Weights of a small GPT-style language model, trained from scratch on English Wikipedia.
Size: 10 layers, width 448, 7 heads of 64, MLP 1792 PolyReLU, vocabulary 8192, 64.8M parameters.
Training: a variant of Muon for these matrices, 646M tokens.
Each number is 128 + 32 x the weight over its row's rms, rounded and kept within 0 to 255. Layers, rows and columns count from 0. Numbers have three digits each. The size before them is the row's rms in percent of the matrix's.

# o: layer 5 attention output (transposed), 448x448, rms 0.0695, rows 344-383, columns 224-335
# v: layer 5 attention value, 448x448, rms 0.0885, rows 345-383, columns 224-335
# q: layer 5 attention query, 448x448, rms 0.0933, rows 384-404, columns 224-335
# k: layer 5 attention key, 448x448, rms 0.0948, rows 384-403, columns 224-335
o344 107:137158135158108214105122119171148135152100201095119158109096089161159117134165148095055087122127130132087086089121145094109164138125086171142130130192101111088187143145139151104175108119152134176094112108090139155115146153076144156156119084143221206165099108156154098108175090196112162132177116111133108086093131099106150103136112175126
v345 094:088158106170150102077111149132111115110139118100083139108113140162119159142141079106110140103116127078092142080114168067166174164174100103114121116064055051087165130155094150073108114087086129086177092158118067127122123032150132065113156165115080091136101107101093081101100137174107142141166153111121149161188112061102133136107123125117
o345 097:101137117142127124058110121207131101059142145103135135125069096132128151145147103128104153141095117084124151123093138130102146169107111104128125101099086123122160131123081127115145132132141122110156116084153138157112082043134116104160123140156077138135112090084091120118064134146131122085157139101109106150199092125087143103088158154150
v346 101:083134195105150132133138105170105071133154094132126110105128116166094226153082167059099139139039143125075061076049155098150169128133161165163139140147127128142164155142095135117091121117147090141135052144129132201112177129153153083112135096121128112135134126134140116113175131115105153171160106168138125088173097144121157132132175092109
o346 103:072091191133163096106129154165103120107117066160150109071097120171069198142122210090065159164039168089105099081062095109090146181121109196183123146170127127132187174131153164148070120145147113074162117172112065171099076150118113161111095047132135088158149146164106098127158158101086152111116092168151133048161111109157139134106178111135
v347 099:082076170177158129141142176176145112161141162100143165093150157161049181124096129105122108106104150146103151131187085147152046159138184119158139201197175113113167094112145143208122066110055099149130064143112118152142090184111137139108090098187063123146060151125119121135096124145112137123196111162160196035166160109093153097105120125107
o347 099:083079172157092076174119178158126089125128155107215182118091124162139183105125136161119096133131152058108082123186169117133095199137158155167153122225148174125156106100142146170130101131123114163174120107082100142157098130118114136100124117179080079081087141132144140157089100214120128082208121149117151069178187102049219116113082117139
v348 101:137210084142197090059086118101165145129121182151111119125174138171088101145154152150107130163157150168090134173151075062073147105087071165116137109174071091146149157118150171126158140113104195104080114107061160143142120091137116117109164068052194114153132128086134096125083164164121101096129136102176084113117040115134148090166133165113
o348 105:140137083121196110113110102152143105122102169115128130107163153186110083114138092158112126095134164175100147178123083081084152147147069137168160081189099077145126170103144172127176122093155142087121150103111134131085121108186075133058173129117175121175129109090127113129141107182186092092154178098156078109133115107137103064154120144130
v349 098:100149104125129150170113096135109112133118123082141124113148121142114077124138074106114082133199102117104100115097154148163107174139165147181106099118153140129155097085137059149141114072083090170126114105100066144106112126124109181147181116094175117107094104109158140140150081182137176106125107094151097116088100126062155112163100153111
o349 104:124128133130126119187126088141106172109108160102151141132147142143108148101103101140079150142218092103085090150114143076107111149213166154176140127160099123088110138086152166135140165124136088086112147112074104161129121068119113192168163080086167150079126078132135170131168088189116150065149111084139067096105152170104089129136102124116
v350 107:122098105103066174124144147113065111119154162107215108073097090114129154134166144136096089131090117131078117165151111142077154122110143089108129159119145107210176152159089134188208159102133142127178097180163153090150118087081095125119084164198156155121216144131075159094142140121185113079139104150157147147107129125110134150143103091121
o350 112:111066137060152131163088193128102103084122121112181131041082116133128156102119101134099140169123130178132146139156085181120159116103135114127139147139110101163179135137124097165189154126161092136146128151121127072103104150125065148100073099153109114123143166144104159128125137111167129106181118116137153175147118115135150106106108095122
v351 101:131143131170105143160148141129096149156091159099163127131182133104111117157181128123056117112075092150170151106137130128104065172119131155098141085108122158135178176130041100128050118135085123108117129121118110111041114156159115130128038160158134059092093165160161087076147077133088139130158153133135094145131140127090129154154148156107
o351 103:149108146177096131143162182136101132110110124119217116121122133133105118128137118136074107107149109164158135119110128139102042161090134124154151068128113177137150177124068097122109070138119156084139128104122087055074092119165145097121043127132102097030094212110131101132150045093097123146116108081140094161121160171102067138156180104142
v352 096:100152059180143159105135118137142125162155116123181143128050177143137100100124098132144110131115137127060114143133102135080176098140182117189152145067056158126066104130105098100089092102163120115149049136153117157177114090146134095108099129132123145173055135152091096111168163149098141148087169146058092135073111120136106120168103075107
o352 101:102141093133105196123095118188096103146104097113186162162085200089126088147183109058145168146069131123117055098114096128074167162117149111156125122115097102118088138123105092131114137139149085168172101102209128141167133081106167131138113160077153161132115091189122131105135182154118146132113116187091123105097173155148152121108091086115
v353 100:083135175132158145109087193144144077162140128144115145149106146143163115161162092096099137069098099169095075026171163201111100093129060151130119170119145100106165110096137096062127103149119129096115116117142106103124141073122147114125120136065112125094140074125129044087070111146091119114131196130174131100120170131147124170128101148096
o353 102:053126175179195161093102159128105123146108111116100163114123150094147169153179109161112136096109142155104101065187154136175101119081133174096090140099115173093167113135145071084112107181129097073115101131162063094146100080113154130124115127078123135106118105097180056133102145160119100130094140101120131132122155125094127179133127142120
v354 100:150137114172119165173095148110115142134142109118137154108176052148156088097103168126174166104132142126138164079116149128082169113113133139078122142170156108112077084061151125153153122140148160148133162146126150106149142081132126121095069117073130183093094156221114132109126180093111115180079101151113201092120125062125119139173149103148
o354 107:138114128137144144161056125179127139088170099107072147142135039143152083088139166101167092100101166133164171056160120140117157099073098139051156112159172088138078085089144079140070121143129148123126140111111132133176160084127089110129137135105162143144102105174120136119141193071120103187092111176080144120149099101132163128199128149150
v355 099:081177161142117115088118180078141099131172111140092148096144113145204157112137101142083192215161127130148162132096135114150125132188113120188165085141139132146122129086111145101105152122081056136099163146152118136119117119110082093121091158092128100082191099157133135158135110140088100149166151083163076054074119121075125166089112140094
o355 108:108176145157169111089173151104158111125126164105111069090108148169175118138145129143051206179111112111124118122091125122167142108147133116196176116177113107154140126097081139142111148096069069163101152181138124141116115132102134114120138149182119119051197129113110127145152106161117119129085176113184103068109141140137146171146145106110
v356 102:170142156123169131095162093120165141128133116135099102071131131101119143116127107210107168114148132165144092142137151121126096139092141155147200062131104128113157167104172159142125108129056144087059098097124126092138194213198120151114109111081201087092124123102129121108111163120161056113090152154154119145054173183105141104174133091061
o356 106:139128145087123138108153040098124130090152143143085089122143133112110092101162136186108158108130149113125115100114121081151120162076157158090164104192151126084178193154124138186102122134082161159053130117114102108142183180147147127093113124131202122132110179137153150123138137107186112080081143161196142163072144165110095084174156075134
v357 093:097095101107111107190143113122109176132128129183109156137127091157187132126154160127174078168155086098146138147122132199178176119127189111147103178114043174139193115142100156098104144135146148085186120125121151065117147117101100124102093170094133122118134112140200124094101130145154146155099142112143131097157077144138205091154137170134
o357 097:112106134122133117166150091159149124127092140154068137138116091134113145123113154137175080127117109109158154122112108195071161084096116090098093192108153127139198118135094112132117117123076151101122116075154145118108114180077137137145107186109106106157120083124150170110088161156177152097094126097128109101126143082129175125141122212163
v358 098:165179139182055077065082114140093139125149135013140104110120131118116148054149152150137081073151114159127171177130089142133132138095100158153116111133181086152064145203140091125089124152142148171109116125100150110150129158119157143103116163125096127177159217083145136136116144089122124164123161138128121086113122055086155136184133118118
o358 105:142146145170096088091145165186143138139179093041160082086140118105129096078148134163134110123181109186169144152111169137142132094131105142114136138147172086137086138141165107099103134134170098156095123083124140164099123120187126118149129131076129121167137186138151130082108148078100076155122116176116066097162124056113156100142154082133
v359 096:039085126154126205104151117143098171142171125173145096108098138183142147137159069079105090117085098153102138130144118055158070110175156101197109081149123161120113109181094139106085126092137183090162127131079149131087147132120185156144133076112103031141138105121096138155128114148135125108176089108193159095107119087117153146153105085126
o359 098:040144119137158175132126121146061144151113130137114117129126099185105122105179068038122094129094097103142132155124112078159062106129132122155131106166144126141109110112133114147158171050117173132173132141141137096120146125073123111120127156122082114127152100175169108113135150148151104095192150120147128117063119117109141141175171110116
v360 100:146169112148140115152116098093191054104099130114158179151146153171147185114206135132053174062136134130099129161088154050130134116155150111141154133094133141163127169142150125163102153173106096130089115105124217211166100101111132116061130129182155166153129137111098203074141121110120103140128109159182133130113187133101099138147072152156
o360 106:156154178149161062157142106126181103046095123160134155092092137126142157149165114179096159107142131152124154158114151078149133153175141153128185110145133106142161131166152134149134152139149033120101104147093172164108070097104114103046079113138131140159125131102094200044120133070102107170151093118132116154072153154199134155108117120134
v361 099:156076156099153166090134091164107051166112137120107114134125135104199130157179112172127125133102139108152133107125158108147159198176176102142166156122145146179123103149114125162156152133126099088082060116136112117097160125174159116120113122128180094105173063143170118097107073150140109158134137155147191105168063084128148111117149101174
o361 103:137178180067158129104173082149119049151092139152097088078110152110157169106128103167109136106134117107134120115159153148124172166185124077163150118126135137100145133135123111104069074147107061137115097125161101110097098108149122157138126144117206130184147102152131126135094162112115115075092118124113160138163091090124129108090100116152
v362 100:170117099078157091163104127121159049101143100169121129053108116157064151142111146187132122081100114092112152091163066144136130125146137084134131076161157135103097150148134130185178091175162160147103131115107142130132158163134117140084111084093114161088133095155137129162145129131143060046081116123173143076116135251168103160066170168041
o362 102:134135069119128076158099144080100080128130129176106091073119173174114122117097158143149165065072175123115159093157109140116134069082185138127088112142130120092152078127145077146163038157126173176081104123127143128143112148091120118079104090111158168128167119138108126158152154143125124057135194196151103075088149195166108161103183178074
v363 100:176087040188118177148095099155154104142130142159118122135137148147169126171148165110082146141084177130093092127102176188144135122067117124114069139163138123133158145121110061122104109111110059117116175108074115119097109152179107167094155153146135122128117172096108156123110158108125167170150118148121132162129182093064127137117096135106
o363 105:191108082116102113074114104138170089108090168190105120069082111121164134150127190106103106120109143126091135107128113150145172134044102122149108133148213147151139128113157116098132110110113110123115158111126071107084137129105155117078164158137131122139111160094110095149149135085112131179152133192092165127100149078164130131108149096116
v364 100:095193157093151148102163067133051128154122142154180106074131155101143135168112187152133156100142156143150157183096108186183125112124182050159153113169128118081086141099109059157147089148136112118141118168097096095138162179174113132098124155104010118111109129112137144142171137100088118132124126125170148159180117125123103166153127094147
o364 103:098108104108124107111175092130071141153155082160136050117113120148110127172131179116102149093146195135165183159127130143182154141117186113105172100155100099091143124084128081120092081142131122083139098171116100103110131159158103146088129149106113080160169122101145152154179123092074178121127173150142137107152126145159094143129109101132
v365 097:137115157128108135123174147134183179153171176188122098107155161167129065091085096138109098137114153114082182169126086081157107119142126188127130101136160148106139140116127156144177097126131151135070157169146166145154153128062182119111112111122165162117125126095118078170158135167159122181114124104155111155091084169119152157114096070126
o365 102:158074157097134135131177115120146147163179086162100137097137152158093095082146083100089118105065125121142196140132152077143160107089125133087110154142106136090144116099098157150183074053128149158097116145159158166144123114158155138114134081129136162114161116105118089128151133154153165165156124119161081171150101133105198167153103107106
v366 103:070100159102074115138163126143128149149142119131133133118219101146098136178098134063145160140149136106180119148140108132147152185143108130148113140192112093180072101159126115116117138172050144145179135099062135141144092167150138106128182081091095115167157157168160154072127112128135128088147112162120159108128153129058125086130148105155
o366 109:083132148147123161156145164126077115132099117121137145164137115131104131179062148093112133107191166123132101160100124147148126143156024155151076180199123113134100105166097159099127116176113126080188137148060089134150101162106068125148153138116085137148133137153158126099137084140152129063085141136137152148080117123135082108165129140172
v367 106:161171124162174141157142136090063118121087069090079195165127120109117114089102112133100139118146118114153108117141118169139138142165059123068126072122171106108072101101104076137127121086177124152110142121151058161196104132106144076132109165116134193144068154136144122129130139192129148158063168128111106063179102134150150187133112148184
o367 111:137144158159168123163118133087109172110111123107124156128059089115143119092112126132086173107161131155122110107143121143127101133155106091112094059105115142108132090175143097128127140094162079138101126105163123142113157101116202094126104169110155169133053170147138138160179111158139120165084141174120145136156070145095161164153114145184
v368 097:108144161127122120130123165105135098182146173181139091114087188142175197155132120122086131137183094087123114138111181157122129160126159095135127162130122213120112121186123156061132118126115141132113143152120134107162110105074133097081150116177093129171154133094101160088164150136129099118164160104127110172138103139128084114134172132113
o368 109:084133120174137181129164172127125073111109116132119105129107219191172183186162109117095092162175087146120104136141200114084157144129120107100124140119131146128158105180095161034157095140115114119118121122149165088160086106119159083121091147185129099202183101100116141151105161115130062156135114067117082132141085107125137168167120122078
v369 101:120165149148170101179160159132147156187097142086070179096146082120116131123090091093133132182122095134148170092152132089097212098176187124126118107119162166120139153123131109126104161097138060155118116096052175202093170088158106129171117086095136172116123096144156146134105155151149191109141152157145136150135143077110181126092103114140
o369 105:150133160154135111111177184140155092125073170112083170126104065121090109154125058119123149158140120087171123040152101082135191095131130161129134162150111134098157154157109095150087139105095135116090152120104144155133156099145102143151177124133136161144131062126137148127097121131135121161061096148092167127085208132141173113122107120120
v370 109:104125115070129166144116125136148099117098123140127137153119116169078137131109144077123125190050146174096108159135158158087092215120136133144106113169118149157125149117165119176152203138165185111134092125153154139114091101134050140123141129103103127145134141130096103080132122173134124138181121127153147131173135140104148135188110096174
o370 112:094099137102150127168103178122113152100104122156148110126058091138110166139080118160120146161090125146129085199104182114110122138151129155141126098167118154138085182041174124200211170149157150084150164134130126120118047136143122115099089129078078085145130168134135099058150115148162094141150114135129190079119129113100116155138106110143
v371 097:182173059154098115128137138138088179155149138127140118198130161105106138124110140133166076162151085088148133189187078155126100156219146119178055137071154123109086148145157093087152099097157176090133181138048130190146109101094126134123137136152082128174134163085150126107158096089146152129162129083143112147124093170155108124153118127103
o371 100:125139071166095172114145150173086181155156098112101118196153121127138120118148107107133081134139074110116136171106126126129132155177164090133092147086107088124094103169147070117162126076134122121148148165087115163145144088140126057131162112091117108165150083131094088047162091094148102140185154133138108142140124156138092143122084148128
v372 102:148066131064118132164109104067138093096140093143162108105132138113144154125105120163144078123172146099168084069193194128076129112175132122062157124096154070188125126121138122134127162127139148110136130121145144119164131124131106093069132104078135125098151096117160110158128063105090141152041123152129064111079133132184140154103121137157
o372 108:135111141066108114128074117062146084136150067139110119117165121158111135068113157114155116096123125152149132085166165145128126123146117065052120130121143050168065128119176122109083148116153123160095148137148149048105135126112162116059138138081056112112142127125129108120137116139118155194065172146118109151104124136133156108154093142155
v373 099:120216172074072149164099169182092171132096126094188139208102141134144134143176117065099082103117119179110145102062087081123195098156063188089148111128117137149087106114115148129070050090111132114128084091133136121111110175128089132093131127124136111093114099155104130101133151114102195152090140153048152050124144077125120097166082111151
o373 106:069168175081051129137146176136149153117100131080154147161063083117177133144130125058119109100148115139191138111131090130111111103106117206090135130148135148117116059148120129099084101084097163135132110141137148127062159120120125140129107148094106120132171118147145134153151171082122159136124108089102111053100105077097163109117106086141
v374 098:100115142138099153194064103121084140093109111127193090111082166112110100110100120097158140091094238099130124139126153105074087136160050160120123099162106148188139117112120073156129168148093129090150147153135112127193065103116105096100122109114115160085164125135134102185128145043143127115129123116168161196118173124146129180190080104102
o374 102:108097128123162152172063089114127144153123095117152107136107185106120133100074089188165140132145196135173130116124216112094109128126079184153161076128113113165101121141172088127170146140146121044158145109169143115169141128108103116106129161113089154113177093143150121148145111061167141109106163165152160211120148138092164202156093122145
v375 105:101091135145100126147137165157113169133129141150127093119165130130115229101112146106090110137180150108119173137128170109148107128126101093140204182108083148121142161158091114086096150116136120111111126157104152097120144140144152131146120101070100133085086142157115088104174169121148183164112073164125082124154145131085110107204142157127
o375 108:095103103171100152167144162205142150107143154105134065083150157125129200079157116111119170139170122141134123130108145140129116128087145080161144154112076124165170136141143152107160124103127107135135114133131150071058122145152167178098110107085121163085108139161135136121158182117076192133097125154132076072152145177071152104126150129127
v376 101:109135085151097078137161116137119178135157099136134123121149131085089132134140159093116121094134205074100130094077197093095146119097144151156154087162127103080111061087107105129142123139113166062180160134075089123046130097135149147105135130133075194112122155151146162185116102129102143186134169116102134188094163097125124119111129170159
o376 104:120104093120073085130157107082096139167155094127162103127141104051075169094165117130143144104137141095087110131100155167096147120125061133174141078123150088081085053118146173122143112125113147095162153143103060163077096121121157169121127141186048176147175098158138136160135112132098149146123098129194132175125119081173128152119091176149
v377 096:089147070135145132135115133153154116111065130113156117117085169051128116163137140146045094027111108163097074117114087100093183090135069079101180138102118113147135165108197092105159105124104147132168143125062164056121149138062150089139136108108143177067158146184131148101127120154064139163093130104137114107167156139096113146152126095157
o377 100:093135059093124100091115151125135116141069151136167102102123136058149144184132173165092134101147075139133099145163102129047165106107109118096167138122150121174122103084237114126164118135134131135099129090104124127062164135081164142123143110079102185085148146160148158142133118128051114120069157180159098109110116146098150151110174069127
v378 105:139138158188170086108144178150151136078106110153143131168053074108146137081119109122097057211089089078108091185186112121232077121100145140127133138135169169135088126093147111141179141110137156115182127117102158081128123107152077137119147094103133176160112105134090111150184095066113131078230107101053169148162200110119155127164085146133
o378 113:137143153169168107114168128136119156132117090110131114141129096095139147163157143102168103185083068077111106157159087164198108131079124108094143137120182151094112118104171096129139156138089117169187144112090127117169207159158114117124185095078113147147147100111163079133189105078130152063204139118073182205122114117112146159195078155130
v379 105:156139152109129110155138086090087127125129130119163103147156111055113100145084113159084162130100053067162132110144145142167137156127155151177180108142122073129156094171106151134144139093157125113143098170154068085069138141104112079140127134143092191130146130089150118169100115082114145124208153149085074161105164116175139175117095117171
o379 111:119139130051146107166109130073109169125132095098112124153104122067125105161096163208091120104071070112119165091159184135143104175120160197169144120099136073096109120109088151143125108119139123107166071169173074124073126165128124076167111170108089135088114122108130106142105149097053146145194130123085093195098158118164108162097118113155
v380 099:151134073152176116170135090143127124123066174126090110171120137183096097075139172167124122190100088136189147051141126132105148107170198169171090129177146137157139146121105153065118077129064040106141134163105094136116128120148173133108144153141106107056160182123109086129107146156051110151132155123123060093120121115138118139181074093183
o380 104:202142063110142115070154095103129147080079159135101134189139124121107103093140147156121092177069088130169164081154111103076103146166128128145138138189139136147108132075102116127085129147054079110154119154142070155114112147090151119165136151133060122097143157096096100114085135147088108169140099131094122115135114102188125140187089113185
v381 105:135143091124108138148108119158120108141108108124137107125117155161137098162156152119109164157160186108172168171179167099171151163127132067120155111083104142146127113122048079146084108131125127169116118129132091092115203138072087175125121092080155112101109160061072144086093149135133135114145157154157108114160085083147127120134105077119
o381 111:137168103162085124141140153137108117136128100091143109120123108118125112155142150128032140123193186118185161176210134103189120130120134092164134067131148222126126137151101111153090125180140139104132144133110108156122152105060101183125092136124111177150064158082095150083073142143093126115153137096141107139164099122147093106051133059077
v382 106:182131148104129137067140165078178149152104139109182161118104097124141120075148114094077131093110162153128155097132129108093168134115141163108156187108107105157151113075166098090167125159111169134116130167116127111162177094098119126109099152154108130153118106224160145112112131156120110089098065084173103196188131144150183202131121196131
o382 110:166168171115146109109087148121167140184132148135138133108156102109145127124097129116095158162117142170115157097148096139103156104147152132117111173163087132123185159059187101114198104142098137130120183163113148156165162115114103133104158091117141148106122095205155129131079133186083161066065068101198066172156113117152163163113098176147
v383 100:123131155175158143139150160092151179127194146151094106170107093181121120112091130128145168146109152111158126123092106127169110096134130139087142142110151168150151072124193152133106119064140110085141087171131105104122148108089171080178200131124069146129093169172146099178094123107106099145108148144078132117089151139157148154098141135185
o383 104:136132160154185193127130123146136177162144092090121110170163077173061127132115149177144137140149130060138131097111141128150149130106105140073166129087143157144159097105180167145130148102110091119143052157169099108115117112079121104162165148124042102109099148142142071151075141099138079118139089124129128119104167105154158130068131129143
q384 071:150158069113168107079175125121103169130210138093059032092111115115116138112190075120126175100147110201177153143152157078137098123094109120137175125154121158097126168050148129159122108108173132091142168181100102108143074153121138144087078149112105140119168168174113124167164112103162128111128124100128073133116121123103143150091124163053
k384 075:070124175152145124149130171132122062131113108141127194153104106093079090133106139080115132101160108045113106134143138149118155172144130109088116128106125116169143078189159119129100112185145078106128164127120106162091148151191103099081132110125115125135109123100151163110105140116110113139159129138163161131120054150054098097080094117135
q385 079:106160124168161106093111155117070063122200174192115118065175112093153063100096123090156098137111108146085159113097161063087095141158136109175114136099110142156099135138123178151159119079091125123157153156127159127136139145120162119094187152135136102089107152143151124098116122111114147087084171147101156130134041116179117099143106124120
k385 071:118114165125149127149119106141192125195135197094097162163147120105159133162195158145110101072142082101189169071126182133165149098127193151149095098124125075057118125191153075110130085131109115101128116079116092123123073107139090084108099130107115140133176101091120167168197095122117167134147091161072081160095146099184126149089096098080
q386 081:129136176117164143176188109140188114137108112126087084209119141133149137154145063131129181089152125183137132119141173086123163113112130176092154146191108121141073122172103109158189125102092140149117196144112106125173151072166171119078136145141119130142115160149075095130134100113143141117164088132115140129155179113147083170141152128148
k386 100:159135155135136113120082095095127096102121078103124070137113102096144123116130190125093113134110152139116098120067149134133129181058062099133141082125123136118081168122146127151100119145170090116119136126138091126192094163055102171111167164134116094044111133100162114153162131113106105070130125117130077127096077121119108146082152127096
q387 080:070178148117051119112067093080065165128146143185189167088095110146133145112090169155155082100111096143104116145163065122118097135103148140150149148056135126156100191095121133121109081094141120166129151107154114137126150124101082102199117121137091115142133099088130085066105128100084115117196115120162180107151082085098159126100110132137
k387 075:083152159156165124148164182135107120149129086090163127092114165098095147117106113145128171090114138124142187134175204138121093119161125139103115185115135121102149049061151081136142114114174135114118079164130117189105120142144121156069080165079141141161151180132101128163125163124150140115127161152107126122137168100070117089109091159150
q388 074:115102122094166175186185094124129146142100053104151091191124138164040139123113113127176160130043153139131156132148120123171165134121086177140058124068098080056173097156130089090150098175170114114071108141143112156101122154054137162112083080116113148151157116149127164143132121157122087144106102206118123122126133106160111157176113104177
k388 066:165191098135123126091127125146129112095150126118166087138134166168151134149115124113145171116150115168180110212135146112164138153133160156050120122149183108064150101082098148140175111157154106115076103130124096084110151051102075082123124072134145123156171158120115136194146126137132175085165130102145147114086112156134126059160079105181
q389 089:124139096131115132105096163150117113132152119191125134112122207150162155127055181113127110113125150122131085098190056112113121136133162129113123164115153153150125130106088071127061118137189086118137092151164116141113061127120094077174119135129141119145113134051151150142155148144131171143131182075121080112171110137150135158096143145147
k389 071:135123219144133146104175142162082117152097123172174157120101088152118131160138121108126156138153093108088136132128101122163170086171085138124177194145171066128155163067118159047147109082134144110108089178094168087124107153103132174028133076136124180145134218146054108173150087148130129132111160104140163167138169053112141074156167120185
q390 092:167106091169143068133155172180163129151159121115076145131217067122102114155177118124102095201133069133097115126065160108128106128124133141131130153178082177148110128140111110156116166087103122075163157105104100103155128167164167175082157160101142175071127127148114141095131113092147095104058113142141079161148125120150143098162116139085
k390 082:137107088105102106099163150127141157087109154117103117097159091125098101155190164134097125150112106154119172123092146092064100105100099080135135107189113168166132189163077129107152148131106154140157170145161112152167110089199141068098145137120147113122089127124147063122172074131153110168088152101128144148158127127121183144105120137138
q391 090:168115104143090165171091112123117201074088073089173147153147131129097097162106093093153216122151154134118114171087166127095082130115112147124127137149110105172082078059102079101120139165127121102125145078162148118129189093196129138167129114114080173086119137128082148142138121110106083130171092213095155142085105120134160184182134084171
k391 080:108172170128163083113127168161119107135179102095156148109177095148106129154131128165111134178106127183125053198120104109124173120131162127149117101199137146111220114100100150104196104153104150115148122157084134097141161130145073165148119161145146131120085074182102163106153120144089217109123188122144149167135095114075077142186187163153
q392 098:179099052197123129097185178178131179170139117118056149114198111173114151163149149150104158188137094139126107123087107115126084132135107106109133112194133144140128194138048125142116143122137164122145144126135081084098169100152097149125125116158166132065097143126087125164135122126154116151094145100149093181106097069119128138142097170079
k392 089:132094096090089111144114144143177166120119146123168119168133127062181131151212154112098131107097127122146171114143096107088114129091124113137147092127106157113070169134083103177137198136151155144205153121176118103101137082142090087179164087142110072099116079129155081098137098074132081203128087108137099143131118160180178107103078112102
q393 088:099156140232159098178128145109150115129118131206120043111083110137081126064091162163128163060164106118147128135191150135161104171104138100097074132125144142167108124106164081113139131046124087156131177135110169175152101164106204122151158124135148081119114109119182132118125143116088114129146168118115120107073095126112146129138186158069
k393 070:092139152096139154117116133131121126150139152141113154101107135113126140113059109117113217114143154197104083173176089161138217075139110135087149139099137137128152101105182126142115111082171088107154101157110138118116140108096087143072049154088102162188126147171104187131064185150090177107091146079126149131135160118125107157128120121152
q394 091:131140092136119170112151100105091113183094084060148159098214148141036102186125107146140151169131127166157149106078169113067101096114171119118137077174129132151062154185080107113108100149163131144092130126146092140135123122155146101100143126104192151084115145150154078045112112161145102148114135156119133157123124088127165131206119150131
k394 108:156062124126118117107090123158134125090094118153051130139168108161156112125134115106146138168157123144177109111091181127086150106125124171136119124170075119108121146105121168182113124130154158158121143136096150141116136138122160127146127130106176145114144145164100140137092111166127146152059131160124124135134149160088170083121105139185
q395 106:167167165096155103084082143108125095144147127144167136117108130187168136082133099157119111086135152141111168076171118091132137132142097170112114159137129144189133152098170163121135136099087153095156148123222171180135141139124137140158097072141147123156159108137132134139146123165080064142169128097164085080155054102095134166145122073128
k395 105:139081147111107159169120106141103141057142155163139138107199065105112145164107114134139109141094074099115093079150071152191157135106147128150091182178128130114110115119112088103133094148062115136151094142168138164128119201146159153165157099164115133153139144084157178096087128120133097083223118179132154052190156107193100185075152118195
q396 088:174094146142174120150128149089120130150161092085086118117128145114114138102169190148128115153134148090135115190096127125161142143145158134111185204086122098156135083122143099143112149095095073161106101138156092097145095078100178099142110216123132242168097132139154198114149158118162092095147124133161122151178097163132181099098069171126
k396 122:109147091102129176145123126082148077077071177165187140127076111060157116109159128128143144154154110137208131168180145110101195123134114140112153121108145082133138130102177077113195156158115143116130090145099127096130130123077057056144162134118088115144094125129142127141117144117105113149123140098101126099115138125132170128102145107107
q397 097:154128185138101085144096125139108084119095145118096099095162097101168148106117156144134121117128156127175139134128199108159128138165162125101085157183139049071159127144098109126093080137121097133099077129106100105113154169122097108186082131144134120078154127148104124075178135159111122103086079157091167147138091083148144108161133102153
k397 117:133147113149119138122148203086174104155165172063089125120169155114160171160171091095089126167097121148101126057121162118140147097123134097155157133152056138126120114132114132158126160141106123095146127132121089143135081113189152081050123126177117101101113190083154153067117129093137071121135165084063109093188163109150141240145130145095
q398 123:117152142063129129172091135098161109175128171098178137117107107153130143164119101140185050112113128099132170132131096128077073116137147156176185098149165073105087194097075163132133146117161154123156134104162110107168192194156098100191151160151110119090157131091174094095107095091167063093101120131103122107182115124159133118110076099152
k398 105:169131101162169117160125121118144149106108075091156106181132179132095125084093063104090152163105141129144131124177145056105136090124122120142161130109127118109065163115178181137102105108141154117134154157140126174094109124148118132142109098031135148116055143119127159131076176110115119127102122151129118118132144142132135134148120098148
q399 106:125093136165150124155111132149110102108132131101077070153161134164114119142133151164144153165183125094083150118164182123127123128133145132058128109110081096151113171162118158133121134146155112137102161101110143169146118113114142095122118153091103078108116165153141104136113146113123173109151132124123143194162115109093094108135180181106
k399 092:091182070165126163154127069099083075150111141113098148142173093151137147096147091110111149120087168138136136092158126143160112172139123120133124101136061148185143140131196123140074091147083136085093129121165138121176090106178119101109154102128144068088115126135154124123145108094116108113112142129095125149153125165096168152185181157123
q400 077:131107098131153077125167112124124157089069159101124113075162047101069164131146103160118145125153199146074137135147122144122087161172081139085129129093115125139078197096094121122191094108143137110076148165136103056116132187083157110102120164101171107135149138124099127136128096158156152159139082097147142152071120144128144154116145111160
k400 099:133061097146121189110137178092118089093144176172145076115142194072180084122097128096131099083116088105141124140120087128132189107101137140184169081131134152145152118121136166143097172164138141166151118116089074115189141199096132189129117117148091099145055125142121144089156228080147160103109167097123113087108162182190174078168160115128
q401 081:170139139078109160139065128112137169124121113112140105114139090114064151145127151106125117141145117154192166145184074113085169159120092140136200090153129138126048142117186159100159181129124123167145155137112089149138203107141113093145126081200133037140104152069134073045104160113165110162175068117167110133131104106083109092084120081195
k401 086:087115154118118088127155099168096060143100108176162108166106140107132141105130127161156160104087173105077136093102151169144110103133088139131133107102135130164176135143124113143099121094112122100138120113154179156088093157151136155044135166093151195081105111137108152138102089132086115129079207125095124130105107082143149107080130122158
q402 078:169109063120143043178154156119117134094122189125099125126123141122118113092119158126107129166111150152115184084094177135106091118114119118129121117122097126150130143102141086127149102080174138065136173093094124194121147102163180154103160120093133117065178142144141124107151147111163178210105111167115103110106108086097100128072108164115
k402 073:163151132167097128129164136123107166143148143143100129118139094133126149171125118183118109151161142122155153131096126102051129132067130190087085174143142144096133136152053121111168151134168175117143191131190105136128140101161175068111120102126112115136123140121172100131136070082089150141114105144146161169132160109100184176145084168132
q403 085:133139156122146153153125106145111098134131103072138107140089124142140151066083106130129119181108198137088101127151122134161160159137150127111129151112144078098116091107158122148114125104126086072119107157084090130128131104107116077114110087129072155193144118137089165150077095168148138093114151124128127136171122190141119188147158126084
k403 074:134137196118161154163089147131118081144156054132185185126090108105133119081085102172128131106125122101139134114146068162163113097147142094131117169137154092108127105086155100123120144158161112162141113126140149121158149168098094236177145110193133160116117104059137165106133176155101139122177131153123139067144101111108088119163159075152
q404 068:052109119091114154132100121156124092162105111114107161107091203115130166105119139113125100131130140143118082116175074164157103132136137112151125174135204109105143162104151121125104133111129102124136114130172137108106110182138060106122129149179139165178158125083127099128132115182112119119131149148097147121154210182132174116179055164138